Weights of a small GPT-style language model, trained from scratch on English Wikipedia.
Size: 14 layers, width 384, 12 heads of 32 (3 for keys and values), 38.4M parameters.
Architecture: RMSNorm before each block, no biases in attention or MLP, untied embeddings.
Training: a variant of SOAP for these matrices, 454M tokens, 4746 steps.
Each number is 128 + 32 x the weight over its row's rms, rounded and kept within 0 to 255. Layers, rows and columns count from 0. Numbers have three digits each. The size before them is the row's rms in percent of the matrix's.

# layer 5 attention key, 96x384, rms 0.0851, rows 26-31, columns 192-383
113:101102106135072107091116119083112080086115135139138169169090142166085055093129126111095116137138142159142099100173088110151058146124107162116083157086082094105119127142097101142176145140107135136102151149138124112122156138080071142171169158106174140138150120104064116127113128152113125129178139144126159108187060170117183137126085164130120183113159174165140111160077134114114145059066135182085067175104120147111095162186085128066136108081133151104094134072154098120114156099161139111088166072110119110171105134145186154152146063133183146107085144100164110101135119124050095106
113:133158087132144069201141184127147135155148129184144152092092162117070121107157186083171140159112094170190115167146152123149146091150185129143090063141123138119144115115127096153136143068097104089104146114046152131114148188124132117154163111118078110080124127178087125113081094155105134103141115096125057144155089088133077147101098081146137123132079093150138149173083153140114150155178129152121131139145167097161126127076139194125130118101171118158106063117116102076124107099164202153108098159176104162122139101115090173206118129074117146124145090153122112083115125145099175083
114:152153152082121155103121172141129099088134110108155112120074042109136152150085193124125098143050125136153088152000074185161132084171124099150113100099125136101124194089107104127152087160126137130164122132148094099124092072184110172152095130189110162123112108122167156149153076132162124070083169152135121112170108101134162129114184162125125150129124100181113107148171174153152176087100212121157131141121124094081165120123153146098072137102156158110161086085103114198106113127162072131139124126083136146093118125188152152070187127138087189156163120097144126145146133141121103108
112:140136122146119156123099131101130098130106126128146070058144102079209100203092111134140134129121162169114203148142140129101187108084150104099130122110174083146151111184168124097155104097121156151126172156140101181167072213159132171108114127120096154078141128104134173109136050108137141082100079151134082138185145165175113151187109093134131183148108098166086189154129085162120106132095088153138098125170097143143142100116167102137082075084105208048153134154132131101158128091170128190129174152117096126146164153093115124123090118138059125158129136121093100138104133130125114117
110:140068206103167139113060135093153191130111090127092162134151112156155151142148160180180133099147088137126139152133083154163066114132125175088164099144153045150124159179103108131100144134105111094159122103104177129140114115177102156156067104118075163161079161120173118105078087132066185136142105093191090105141116161139160197088105114109134150168151130126133123124136163177128119121155134113038147100156133107096133163129117085137121119152175172113119149096157178122166126127161130148128088052157070124088096142145174140153164106151110157134056135118117133079124193162078106168
110:165075149143118140111161165136107112094152089101150069129116158100122118119166157119157133159145125142157084114091135157131152105144135140128154133112145116179109129111181136127166177134148183164152182090156168142127128173172159090143129149103093117144150159142149115129135112123132174085165131149112082133146147202155123119081127126138075110129155137141133154130102117192179136107140124101168079082117103100094168144078094095135094074154091104144136119155172122117113130117098110137089156165162134049112103108094121135124127108200164089100108089106126127086127114145137107135
# layer 5 attention query, 384x384, rms 0.0862, rows 27-31,59-63,91-95,123-127, columns 192-383
108:162171135173120137121096139131128104123134171145097090143166124133158129105121097137152134125100131083135142129118127153170079068119120102112160123126118118141191107139137132134112087124098156115104088151144112153112115135141120058092150159167169180123120132133069115155138088124103133087182128122132071174157191192153133087127142092067158108114184084141143101141103188083063115150138094064106094138135080123091115091130093096092129057135184188158166109177188094119099117118124118151092110108124111089120132093138129134176093156093157131123124103101131134180141145117084059114
117:130074157198097103174092126068089123124120148157188124115081192129094093123111175174140086149091147045159120116151122150161159132084077147093120198140122119061161146157132119091085131128115129155122111113139161095165085167141146158146091160099087130128127110175122149077126144181119171141059130122117114120128126156062074135131110133135105160056140144124226155111106099197185130094138116197075129081122106144097105098111077128168090142150193140110163110127123112125118132093089161126127168168231108128111177150189199083160138153138102142150153165115138128093116073165159120162
118:113118186150128148094151129103116077153133094082062147160158106147121166155149175102150139049098149125155181114091098076143144090092120123120113123129108164103080144157108111115197170122169065115144143152127109139151155157101110195134135150123192108147154118110165170134112126131176128083120170079158208174087093186102150107077085130052113125101079130148149175118106147085090129109091146117073157132187071089094152198061147135072171159107142174100144132124117135102116157123147087146169135122112191096137084123088105095165152129170112105158141174131103147121099117103111078111
125:134140120119116126188171102115138129145085110106148115121108110159139105182110093102099157167117096095093170103077115105149133144170129155145093149090178151119139168097156069113094200097097158108072173176115130151129130142099147172103133152172118094109145159123111169194144162156148084108116142054094128136149090157158171116175133127127053092170112112115098102091044148111091111143141183121084166089168119147127119114145108146051131126094164100082142161226098141109065136057162100099172117117133143180105132108145152132143098184122152112130118158143186111118105119096090101094
099:100136091190114132212138122118080134096161129118089125158117141143138131174102150128096148142137144141115146145133155131184120133100091189133143120172104105212135086133156160060149120100106136118070107096106146080127135174077150132153175104145106174146121145074103149126122124157077156121168171104124091122135145122104077095155166096140096153138195110092101145135133137066203110108132112082087144158140128117123125112139166121110134102096143059116125136125138063162065141129133114105125130056105128111137177119082193070112072116150196195105145089176122097175144142097097164078
094:094112129144131128098165134137205145119100161134101086116101213127139108157134142158165158156144139072140184132128119147138158120159068119117166140162100118116146120150078109150104135176104150076149102166118173138213098165103169136140110118144105105144151081105163125164154102108154156163144187123130101156119166137116142106116134089119193118161119129123123170053197155125134094130089138147158135165134204116123086187082189178120056094113113111104118136188130172134070056157174082156160073167096133074109100113133136142157175101100173082122115129154168135135083098113140154123
092:132182113128043123134134128087132101099076134093195124122098116079139144059165135140084123122070145140145114144088072169092092097111170140105157156123084179167161136128072078197104106124106108157148118147097150170165138160108136196143138108131144092177104140117058148101158153072126097079156111121126124118094083137115119151177081099092126155128151136113151145157134130095119159158099125104146092174166136150150131139124079053087079101165143127155138138087104078186091135091095097102179165124116104142111124154127140208093123152134136136108141182104162129137128147096148089116
088:096126084123130116147129135079066130136169121148126124113201142161144079176129154156070152182177169149241151158144143142151111076107160193120135139143147135158127104111129131120108179141172149150114129124102116134116125164088111200154139065089161117193070102154154130149180092212081164112111156144146099120201097138147138074124095164061139151131176145166113102131175085079129164141101163159121134148137138143122128124107063128117137094073084184132104122090191171081170134136128132149079151124160119135193130167131138120074106173136114165161166133080087118161137094183078167196
091:141127191127137081111131126119169137197199162131191133099125089153143131132081220145110145102144141126140143120123140129175147181078147189156147142151103110130066100154136157106089131097144175144139111137093127067205071135130135099122147140137140178086116131141128136113123134153170077139083087131165121088138200121116135177107095103161107134057098120155143129118160142128109117140132191128120173121106112124104110126098148026113103155140186167158087130151124041068172158117135134168097064154100074137160139131120105111126166168177110138165135093104074088139128162084147039147
103:116135086114111149134193158139162127141125149139126137141124163087126131119179191124156140102151066133140111135148114119135112126130141113148164208118105186177140147114104072109118047107168135106103178088129159053075161173117132110130094135094141176145145136178126150140100113101122196158134136124080127148041147076152120097130146150077130076110136097125125131088131126124143208144151105106193133136149139117072157099108186129143133116112151096109122106053123143122117130156087126139140135124104098128116081135157080133148125098147121073075075098127089147112114074107127188142
114:135105150098165107135130147134073141174103146182103136132122116072172155159125166103127139056122117121166107126184110175126119144137109097130143113113129062144096193087135150079127070106118118134147139137111088099135140129054134194078130181146111166093096076129146151097136096123094168118148129148143142082135126127128198122127197079120119124079145135113140077129103130162083156056180095166166157114124117170153104102134118084135147101136089150151144103094197155078125185131144142153156106170079113163154149116138120083181130136130122155102040203161120103167192183148099128139
111:143109114197157154172094143161144088105119094093143130112090126109081151156122112114109085112074098115145082129154122102167142143143072171123154136101096128137179170162136107192081056103114131082144159122132165146164169085131083109179132153145065113119155111096141107114072139085159157159145199132135131133089137160136128085108095126094130059087159202065092142092154126128068117100114175116086122164106111098110128086157085121162084110183122126165119121141108111105114166116202124117102147129128157130111137132066130092142126151125135148113146203144107150126098140143129178157
105:097109124103148148181159093177042091108149241137196105116143213114085211109110191158149074136139137156125170089138168073129128117191097160095131080137094099175114126161121089102163188080155132156067157107134155121107125157162130176121112148152121106131164097151095126128199061113172076180108159139127144153145173171118150103161137118139163066170100131134120142099165150085152154131103151154109123107105128079135210098120098136119167110129128159121126071178091142141175087148107133121086064153155129077145131140114182136110132204078117146156113126155111162150139143068138093131
108:125140089135105180177155197118090100121131129124148134118131124146120103164131134106166085160090206123110144153136081128164175123097134120115085125114074119131123172142137147099133144096120165153132111129148079089110140151094099112059096141111094143083131129118096116124155176076129120140133141067133135158170108105103109130144135118134126131133125157132160169101139153140100135098162172093131046124074112078128136120085094122150159164149151078117160123092132138138101112133132110149145132071090132117142122141077176131109109136077178117138162124135120093143170147147171128166
110:130023158116159120125137155121154133109148072152090112136127166124175147128112123118127189112146154130156123113144167123099169083090120143106167140138133111065186161161203113098174112139133160121153129142094133103105130095029141115111141117123115111186061097125132176142114180092094150149157024094086145115119163122074127105101138068197101114105128106076121115178128163091171115158102174156103139138173177060146165118155149152140149161096100108167119085125143133125152122174143095111113196156085100134160172092116205124140127150126125142095136178111130159152111140144151066128
098:091156171172124101132101132148136094102151048116103130130097117151149102085135110096146125220089088137139119059159165158083115163077160155143093095205111184118133138121132109101180124092110082108164101128141110045178117121119169133132118146125138145177126119101152098158141132132099117153137074168155169089126111207113044131132164125142135104122176155196123167084143166137140076158154131174106085122097142112086171155111121111128116101099178135181128150107140141102142133091100071102127133119160113144094143102105110103068106087173108089078189155128071060122124139137091153151
088:131133152065115079141076113146108126111128073171146112072099138148091123101097168148178148130117151128070139112088112178163144170122154071096137173096121156109083157142150133101187120144154212205134117084130173153159110082151191144110102087114121061101109081137192076155087132142117159126145107126206125088138115098128164117067121160149125134152143144074125120103122114126104089153046125108126091138114161139115072180137170117104093158169104134157126084170079111201121134079166076083140169108136173106145208124087149163167168119187115097155078128122092123162135110151157149183
091:130170126129061110136127160093160163126132146109078115167160167129123145158127124101096158182174097123110151133118114089134141123094083169121149144153087089170145122104156169100153129083157095119107151182153160143080165143156108101191096154100081133138135180129143096123168106120151093091163136156192123105076108062074166130135117147141166161151060156056118134142152136154098114085084127126084150144097146081106115176135173145126085171061148091077156157103093118126096141164146167167073096109163154112109080128076184135121111179142147076162140092142138164133113113106131120116
095:071144122173127132130144084123096137150114074188098084140170097122171167142137139144142210152118128067145136209093078095144044165124113090100141148169105136152140133149103076060106150140084143132114128077113087159130121164149092087122106184145083157155080126121093158151178158127096173115086107130139118140154100100092197141116120165093152090186124115119101149158159178131153128163134181138136138154086129222062146102117141133132156173147150174160135101171142107179078124084136131083087139131170140072125147142189152096125177084153098079141114140118088115120084101102141134165
096:144147156174112075126112156126191122163115150113121096146060047114163129093109123167113162131078075118155102090144089138161107043142130095150111111176113077130138151134074097098179167202106061137112130087091142112087126133095110139123086132114169157132117127075136136050143116116088167137109100107091119112152077128119072136171115111142131159133088148175106069176135109092182134140085108106159134150135135165158082125053135156140139141080097125098146169146130146090128102102117135103121126144086151074125164117070177109131114100059148140147174142111087109162140131090020126132
# layer 5 attention value, 96x384, rms 0.0829, rows 0-9, columns 192-383
108:110110169157167148156121126157197098160084166053098166120096137123095133117092157116097136111131105106142163110143029105165134125142118143131100138146119144097128112083130133159084182124124121128120163143157138126100149111127051106162124135121101184154114125120132097123134140117078090059084144092119135127100111124108162091090125091127124125168127158165121098127128074178118171110096101112071110153117116139095114150159138178140141131161097077109108151046076106133152130156143143073096141100176147111158107101093076085155194102124077126070133100130096134098180139165128139126
108:097122110083144079197119129132145094196172122105123196133117116089086209138200167121119094136091178084142120072147118116084128130121115126165101113108133095111132158141105161119196090123169070113134128143085132142104146128178094109130110106125100158101137099171184131121098196129158103105126096167100134127086144143122183131124096176046119125134124169187083152124105076155129145147167199142134137129075067104163139136129161194063110127145129104190098071106093097106111128194124162105161146105197163112115110125117144103119166120122163131141136123214167106138122110164164144109
101:115165135142198064108121113148128143127043081130060128124142122167070084161133170114073111094095129139094173103157137153093142126185113130169149084101168154109092113128089122103085127178146101118193166203097074131149125114111104070117158095138155078119131134117076087150081165092167129113152151149132098142140167088151185115104077083156147061105157124131129107134176121107165122131157178205109151174152149154081124135145151107149088084117207166084115083115136163105119092159144144125131071162033111144086117119161063181124191101087166136100157152120160156094084127138125145154
112:121152152109255144138084086122134115119124105160142183118103081124128179099126186135112166098161172092147078120118163137132094054165102075173145160152079074130153032173130100132104147063131118115131116154139114131126082121151117162155087164135160175116145096070113129065137146164133167152149114084123151082150148139126080107114136152145102076143124167145129167111140145140132165125210161134142094107097138125103130170063117114113101182107130114089156052094061103136169166154141166140158135120172130161204163065112076129081107155087138116145085155059111110131138133145178147162
106:107103094139136109139142117170096139152102109149154105094061164154114111151132110112169147087136135081136145138181172131175202100161115162152120113161101113167103126140124122113095138171185133105147149097101164174140085165174136124142113112156134116160126115148134054085124071133118132107145081167120102139112109121075105133217201119143190152113158136129112084153098128187053133128137098143145089113176087119144116108112115127105119197111115120163074125158069114226134119110130126188129163147137116082109169145126073145173149141154184121186131092110151153129105113119148157133
115:104151115167149142108127170075089109152117093113138098124135189131158151121190150118128156109150169142121146098127176164138088123100139162138144175102162141110109117168110158165093145147123116098171120130108148084096120130146143102105096126145131098141151157125089156127127110135201124116127112145165140117096128121160094067108190124131049173138106130147124161163105137106174099140088016170134131074176141119092108098121091102056083179094120178084109114072183094071168080083108125123144119106153157093099151123115080118168174137145144159157067113084148142192110135156130109112
104:123126101142091082207109116136133070206063178131141136089085084224158159131126105092178144168125180135173082158051105123153134183162163173133104120140143153177178030129141103090066161186144101189150125158144128142144165152124150166152186127126105131198089116127146108102151087149164091135106083143162134145168088123150112185126159161102152146185172146111102095148152185173122165110125176110112111152093099146183172159170083136126109133193159107171162119118108132099141112133132086179142115101125192116157090118168044135107126146120109139125127115089115134167093118120078149117
106:141123149144158127110182120123159061160155095066085118113107177095164098115159141130164118078111155124121142138118156122095123171132099140119171132154135136138113145117102143114156177178135109099091104113156105131151189149143148075107180144055137063160162177114126179149069077133115106136159138137122134091062183198080116108089158125122141169081163145116180130095070142146150109119145159102129131132095162121148101197100112154177144137113134178179107095089097189152160079176177160174155124134197146096143147140172121071116179229159158196129069117116138080109092100147151133142
099:133138134142124111149121138106078091097189127108141188179103142147135119151142110150078136184113179141140181097132089134175103175121192142149118164113075120103164167148117167070108066118127124111125113178139131057148173114078176195116160154083117141141166112155148145164113109059114101104152118163182136132143136109149094154184181108123097088128099065129134050110144121123093121118150105125123127122165142130136165124145145108135104125118123177137126103148161096128196111111064110148122123155148093114123154121084141134201144074141138114195169135134123115144207130172173150140
110:087123137122131122084191152138222078062109093104175117139130139136141105127111147094156102159118125139067093100133194133108168128153133170144151141138129089183126149115138124094100121111125113122087082099138161208138112137214148146074233111108075120116154127096174074102136145083116175135090203157118125148114136123138176130172140122124078125122121149135130157162115090092158140154146170133163109107116144122101124161151155116101050128105109123087174102166101125096089147136104173099164106131106123140108101121120114148139086106089172138069111128175128125144111152161124029105
# layer 5 attention output (transposed), 384x384, rms 0.0859, rows 0-9,32-40,64-72,96-104, columns 192-383
109:125115158163088159192070091099119143130101119155112187078133158155141096194124112109161175133115155122193163124205108145109130127084132146162102151185138036090176103188135105164087150065138110138080165169131120104139110119110142139069141118099160164104187104131157127075130166109116088090088129119129118112126137100134148160140143152102095146123177132101154153082140162141143070099175081151102130122065124101121107148146169101153174167059135127128136095175131118112087145136136101124103094124137171133098150102091147151099194089154134124140184075085164102141189154104135090182
108:137164116195092111187081115189148125121132167071103150183141128084118120120107099110174140131158137187095111117133113152163108123141138170130116162146028130188143123134148110144153198134167130156169069133174091136160106074136095174134156081088167147127128151108145084187100145102075109130109116115157154146091161156174070134112103149094154127191102075135167150150131138152122129144097176117114116128093169154121121136131113136152118156103120167179153063182103149141057116118099085170134190121157181172136124172132141118112096124020183086090090128141147115065132150129103147095
102:125129103160133108131164189106145110176078106129064096095152192116148095139104161146089095093179120185074136120134125115128109091131136090143096136088146100120136089174126141085117097092139096102136154148099097183136151141179161142097123153117184132144157163166094121188157125144103091177118162109089105073156170082082153169127145149117138133106140129067103106116133167199096191091113070108124126144094104082134193157155172097138137081129083187140115137072094118147103115183149152156103083105121090111146134142115184184120153173149163169172235134151146130121104128088138150087
107:099033136141157131125171139122081118157140132152080182167105191139134089161136127147106160089148138105118106193134123139109099113127139093145103111093145131138099062105158095125105149126076200111140147122167141127098121127156141032127142182084102130121096071140056117115148173126165175143104072170167122129178176172116130148113111143083136125131152095146144174183144126189096131152163154085151136103101152127047179119140145160144094119107126162153141199167125144138152086068181141196140107128151153144115129132143168091121168204117155143166109123104120157097164139115051128179
100:165093183186180092122160139124178100126044140081085145117144162146137071119130154126119066143123118097133113155105134131141120156082154157148130088138098165146181138118157180165065152109116123160167152092151160078079132142105124071144130103103082135100129148023097126082191142166184083110206169103181101134135101160046121121081168157139181080194094243129072096096199205079144111124121121164106108109161140114199107111107119095073136129168131129114100162180168111143123101141131102147142156174139074113084153109137113157108102088068130158111097126119163117146125116083186162103
105:152106118077100147090120137116088136177130000124121120124118109123149157135184119183096072093160152161097148104137112111098128139128135155203132055134149112159113075109127117121151170144128113130075171131124173149037073091099132130081082130101150186083136116137137143093125157146130105141106151148181114125182136115208136135150115118156105134131139093082171167132168117090069078104112064162138135118095110102099107113191128087158165139147060082120143121137113139064132154168138146106184117157110119131081097141111129146180065160112167098175175133138050105062163137112084200115
105:121162111144136188137122139124072137128161165073115111123146101116106119218084121114144106102122093168189116066108130108128090135091109107206087153095142124130138139115115124129134107146178094156045170154067153084086117074100116095156124177128088117192122138111087118134134175132104144096091103143111101155128171100169086148088128098132101133125119108123077107095125181088165113135172143105099078139086116119135146146232073131203200102178111112141138168149137090120018149149150150113082136089083056178128108179106119137119089137147159121107127140162134117124135150110089112142
097:170120160159114140180121134144091130168130149128070099053165064156117078180141143155145079160139120110147149114137125142155099148097092138119160131151175083110133099191196144127117125168161139094095111125101148144133163069099183089079106155087106100116110124144099122180150140103125150080127179138149115128136108152082152109142116153077095115127125150082108148181113173187090159159189157120047164142177146152155125162128148079167170123149101162126157164029080149116085118215120196120103087146131113121101145144153197149178153143082129128158139118139107102129122139147140138130
097:086088129136147117139076143176124154076091112096113154106072109116166119117119101115140150097223184117071118169122110136115094173165135153124147152186089112148180134168109162143074107147121128117091153124106088073149110100141074107101082140155157092097124103149079092193209095089118097102124120181133124147180087146072106134165091111089162082165090171110149087077103136102106117083137082126140113142109134099112166126190159099067134172181115120158110048150171140085089141145088049146143104124108107139167169118170148152115150150165164207085214128131114168081130134131197125131
104:133153160171160149095110143109054133111164136139124115177077170166133109174170127164104103160137143148169095115107153140124089102165165179158103085137106156104035121153137090144157113138130129098111079096134103143130144056083150043119172168137118166185161125114089155133162086098173147155118113107126068157158148121166150109157129172145098137107115125072159068111106102147142125124108160125145141108149115130122103169059116136153103126117126094151103142173131157118104152123110103075134155133154154127040115122145172141124191194192109114153135133153179074172140123082128115177
101:149154107160120110053149138159133126135094096152142106145110103097197167034163129146102115157119182226110141118102125126104094084128101158155153114083204147136152178121101159117157147156176142112148083094174201167162134171143124096161168152124193086080117071103099145170170144125113148143084092049111110150191126145179077153126129166064169110158072092098091132168122142121096126108127117137148094136143123097167094096121137126102129096125120128132147089107102090143088147100114175153153124183081116122145136138161169096136127138135077102113145236166159148154088136096134118114
108:139127091077171159087208112096095155082107046149139083118163119158167138123093071146094093117144115112150116156131111124109144144176101062090146165129166143085106083117157083147130123116067134116078167118146140103122128095115128194108121206121132146149145154081132121143186126133139173120189108123160105084198098134114140112116123103180154151097155125126145091156148120128104107078133177097140099108146103116161149161110103106085115079112110074057142107099146132157135137098134102139107089165121067097100122093093136168150124161171087153134167132059131175170104116136140138189
101:154086139140102149102150153164158151084227120151117107211096103143139135125121104166144098153088146132195110112076121105111139164102120132106156114149032108083116153086114113127117179124115153108074115099142180101169162190154096140111151131131124127091137131141161091108152176104137134104149095151109118149108173149169148141119115099073137162138150087127149109128129091113089070140188114087129165127121148154157111087102120120077153221144113094131106131138147114155169204081138099065090189107107114135125143101148101140126087120135073104110061120154094093134106170105150088121
101:150165089117097154093104166107110107124168115105194075102115080155091133131086146113161068189128033155139149097146119089143135155092125147111123189143109121079154156157126156123152085140124102116109085170127133095143156094101091134125121106164134108133148149099139095188131118090117077073156198103078111159056084124087136153129098110156099177052111105106067108118112083114135156136098132146078108167197065116197126094108128051106182134174116104157061149126136117088155130157041114096092131132107119093158129136115156140154195107129097101100145062143120145167131143128162182114
106:107174092140089128102097130122101137098198165131102155170154116109130115096181102106123149113098138144159104130123099088145081158170129149136107131116161086112071164052106117110142095109110124157100108118103134133191140067102108110145145142131162170168088165111172155197059155129128143104063142121097128111097139143112171144080127131109073131124099044125128176119115116105155129164137150097157121170073194159145127109180104165220130145144180112129120122109198132086102142086132125077147121111099134140131117166130141136205072139178115082110120150175104111123119145144123196172
102:134127157195116095193133188108184148128135170135143140167127095118151078114134119135121135124070103143111130145142131138163150099172116152070093159103113178163131151146127065109091091105121104118089123103136096150214119136138171082170135195074143114130122146099109112126128092102129106100163073133104144142113133113125142164129074098121190086113154104147073126093093114176113143168143192111140157150174172107208176159130183185148092060115179169115162133178107139218121126138086143111195131129131163169143168116125111132084181128170143096134140127174170128156096150123105099176
101:089137148097126139118191148123088137115098120155096140106076118114119162062124135160114132111118104091080165119167126148097180106175131203125141128083169172144110119105147132153158127124077163125111058133157157137140148178129075064103107085063111140064096097142153140104081141077132146074151156117072164117073151103086153094101131167112123175102150155126153140144108115143100149128171140179125090123119150139086101065085158166061146134101067189121131064073136150149127084134154186093126120137109134139186161108093166168091103061100205129127103105166171112117114134094151173142
106:142168129116147147139105144130146163167108126098162160148136130095146106171148096134067146178134121197070149117131114114119107132147114119091139163098155113135103105100145086107122082116133130151170100137134110164113124094126095191171125122177157158133111111140169164059136124189157139115089109126181120126103041118163170158148174106156097129119102094132152124126182099105159068156125089156165135111116104160117137112065128121144083140096182120067126094171143094148155157038153103103111166190122202112090159088129065148132060077173130126070128147119120161173127150124116153110
105:162130127158065136091159192068171134147110112148111079135111097146096141149127148101144102155068105152078103114133163082067130141133083122139138130110162183137110124063173101190181193148154150162155144134100113176083150100126113130127150136112139112116111127127141145125108118163087142172135090159081146107095096120161120115119142121130110111132111107123106166169120096082132094144098122117102172073151083157128111091101090151194130147087151135121142158053105115097129122114138135149122181104111179055059083104170119056134146158126067107174009146156108128038128100112037144161
116:161063122158120157104145130133120164127157089144103138106142109184099116239124146169138178126115120088129131098132125106152156195151150144100130155175147154171136113128092110115120138165139095109124102179134104138104122200131103191122086099087165133149106167153127124144128086154120124114079126157075148125123099104102150135136117155105128120114115105129157118112104110095157173149158060134123102160158147104121086196110097124145088180135144186161047177147121065154115094139180141146144202093132144102077125159082125088101109095128100157115103098084060096114135054129128165090
106:125133103133135148093047144128089140160179181110143157121110162117070089119152220146186171179160150145131107116145108140140100114124202114083119133140101149113141094168118157139094102124113172129160117150082176175141078181100110093123161103139132092079169127159119134144113120125127096082121072116134150107119129067176159082097145136111112102143129147133086180104118112110139101162137139138126179165121150127122126139162164175177190102107160143134112141169104178111135111138090165149098146162153134130117165087141144058135105108090107169124048150109057147073173149117165128092
117:106110125155129106137169147125139109129072142137151141126161108165157132059116136149125179106114128115123164125118130110096123084121158113139128095079191146102126189170149123104124121166130125156114158074139062140146110158092219015126130109183142215099121114128140135138124124165120111041184094135095133107139100156130056129108111160123129079120163127182168100101077153101146171167067127174121141157138156117089155109116167131167154085082135138169117131150127077108059058189147148131084100098183124136137123134163151088096164095145131126096121154090165209133111135127114098169
112:034139149154100048156117134164134169140108146147080142059142142130130149092158134061117145137085128133137119120185146115084134124140157134108113177100116196131140112091126116129114152167155109151190080117125138072174108182153131180105114138099063113121108150171147162130078146131135148171096091089147119063154166158180150110147137151150124135128120106118123118123105155173120121091111151130145112137040151119112082117115124150140140100071141150103194135184128147142156126099150135159154132148090116136137093119084115168134143080093122167151094171154158108122118092129132046090
111:149093168113091170116131143086108082182105148177137130122093124115149124158097167193221098171133124136104138117142140153145149115103109121146159139177125165114157116138193113202123127131116114114099141128111132127118153128088139150096180174150074111185184109222071118122110102111150102145166148100162105169151099109092089127128126133074082123070163134088117117114147132121164090118161095147078127106139121110044135150118180125050145136180078126134095069127073093176124119142107227125085075161106089115160112104163097067131163145093104139108140135102109174116134138121104085115
120:115159115135127130152123148126103113102127090127107089177099110130102077121112156153090156112120167137123138086069122157159137162024132193139115080112131122113162111074104100168118129163078133160176167164169144128092137100159090157101155147127071134126111099129102113142090145119112108069104146163124144093088109057135177137114169150155079178114159167123129120115133112125096146052141055095113113160095101124107115114099132067078148131129089078152060093104107138014142134123186106196062144103101080133100141104100121132162103126067110166111169123118089066114128119162109106075
119:157089163165164159136123113087199094148162121088146103129162182162108159110157116074122092139118157145176131146108085097121084129107127094120109123137152246068122128122133085180141189108158107127202176133133102169101063152134147141111081105112119120195159137121131123141143125140131098242133175141111141140143095113158095138117179157161119130140146106112114130129145181099157054157090093112134190058155145084174151127128110122202082135107132090128092145169125122078097181129101145115147152152111148124166116127109140096197195134131133168201168114117133144100104069172123130135
110:095106135157131126123119085119188108098160072187125106145143114149075155140137153148198166168100131135136127152146121040122155110115140109130125118109055094174165133118114083145099137150097098081079114125079147112132098115170140086155121173130171157125140130131125117123133100086078108168155170147097128098119169086132134104108120167137165104120160116057173120144101123134124146123162127101138142115157132075129128161173134124135119129133054076121133190120079102145034162172141178171172062095159145133119132051084128109143139176113198088132114112115043167116201149116162136103
115:134099118121121116143109111111081084130090137092104153133168093113114133184131067104114151102114114141174106149128133099151151109100143168142144072095133140179063085133097122045115085073107115093129117117100151084155155066168142094126112126111056142111139112075168165154144108138184133095109149143125112110103149089089195138111108110170156119139160124116198104106202144157169178121123121156151139087105180121123116123139104087035122183116118057202161150119073121123141125220128105065171150129148130160186121111083072149109074134164129112123216157133141090153135170142159130131
102:102132152085142120119129133130116110105152131139142100138161168159162164114109106126145097090151137116167108131132099196157170119131139130116121137128075120122098124076179096109087041150110159133145120118069131166099139081147089109098198154155122146114075129130145171099130130079214159088133148186140111142120091176104163160108129119175127186093153112097119115132105160151108136133121143149126204149153125146101211149081067121144154152073119168159120127112161208084194120095137078119135127128101127133122185153142114159134144152138122079147086057144113155116155159094108115126
102:109116133144124132121142150094158099107157145122157110143118141135166103116173115111096146095124118132091145138082063087159101178091087170136148167056133115152115146123116161134134098154182165112142072173119059074085147143147153166139092113121141122164067133150124128058089145114151110107140233135136087157130138076121164165086149163091105107163210180178127139120155160141106159100164059124107153093213095128089096089137084067172150212151085121119122180082145112121125132125141194125112104089067172163133099109176103109105119072120178083068138148120119146101101124088117118142
094:092163122103149109165118099175160139133142161082158159102111100101114128156172079090136143194153148107127079106183110175147050153162126157121107160124141163181202095112097133103139097124094100190167133183162121132074109089104085166152103143102131141173135095084097137099098092084143096189118150090142178116119110125165164158150088129160152111110118144136151115153138167110130148104124136084114137121239086131106150172141080164185135144178152151096162127124130150095131127137138131112121080129120098113148145164111115119149164147078130097201113041157112160096180135148110092131
104:192154098168105172118125116118147106181101101121138120154189132107128154154120134208107077136108173122099174160156130143116141142132162143165090022098137157115135158102101154120114084128159169111078159094117115151103087107065192126096159127138153127129088062137150105141119147187069122091093165170124088148165139089118067125169159119098145120154181223184117123105113122124097069120208068182159157133111099165090091074136116159145122112123082142120139125077128132110065172135142130103132106150108099109061076216115150110160113107088150122134212157170157134086135139085106211154
099:100113112137123131169145111122113131138166108092173130107158112079081107098136147126042081153133146152095143116139131127076117108087138097069111147129143090108133113182120142108152098105124134110137185197168120129100067128119135178185137135130122121045133101127149159065164181121108106104101145130166117097128134136134139129136156136106174135117174088196204103152166121154090104119122123188157170114103096133175171149074111108095142125048092131099177132056113148146156108149179151154156082122158138149098128065074108091132116083163138138089128144123135090130123139076100115114
100:147133081084105140090082120191199154151132174122116146082165121144093164135136116103099151123091103116167117094117199133113083127127111095111160148173126127084137129160132163077177175114128138139132087079121109116129161153119107102119086081129142062175097127136129153113162114115111193195112142084076119182113191204088104079149107119150166066172109123112154103142135166118142171154099101143116126121138069167128109131124111142105168186170161139117211112093191128210056083044108129110080138144105148128193132140187097039165114129143186117110108162160130154124129101095138128075
104:107156121142089087118032097175121146080127104175139115153153127082153109178112053134135162169090197150124104157141146124146091129113146104144177175155061039077142134146107134138140175107144160085113110100173158092064097118084140181122124160216169116079149091120140147169203094141135134107151144097134155150137132107150122133122095125104153164131096112181158116152127093143127099167165150157107165168086070158139092163060129117069152091133151096117120145119136167159208139129076130157152159162135159109056127123158122123130086129142107123135128216123124114142140176087141134155
106:225125123124114105131163168117108074091148153148131149139096166142122085131116174107086087123122066102133105125144176183149119155156175118134073129108130162160124127149080166124139130076189127162111116135183137074162086151121189159126130081148105123136047139152105110167132132080127137189132112161072187145124136133153127195139139166107109136098175114127107131146172112073101126095133113065175075132171201126122118118111119188106084109158203145160113134125105135105136045134110112152141098117086177183188080145109120094195117124092122122163121146158118136090127105107100118134
107:122122163101154129144143086187118148165144106143120080072184095075152168079148148154127185092124111116101136179176101166110124119105157077093092174176116083132161149126094122121164163104111098147125129165105137178153154169126153134132112139136128123187105116120134136108107122144138124127120139131175108169086152171165164111127121136110105150088148116183149160171073149126110113119176210180176127142150119111163127155087182169163135088172117138111137137156134148202144105153143205145137104140117108193080101133107163130126086097122114154121081064126133162188143066074103098087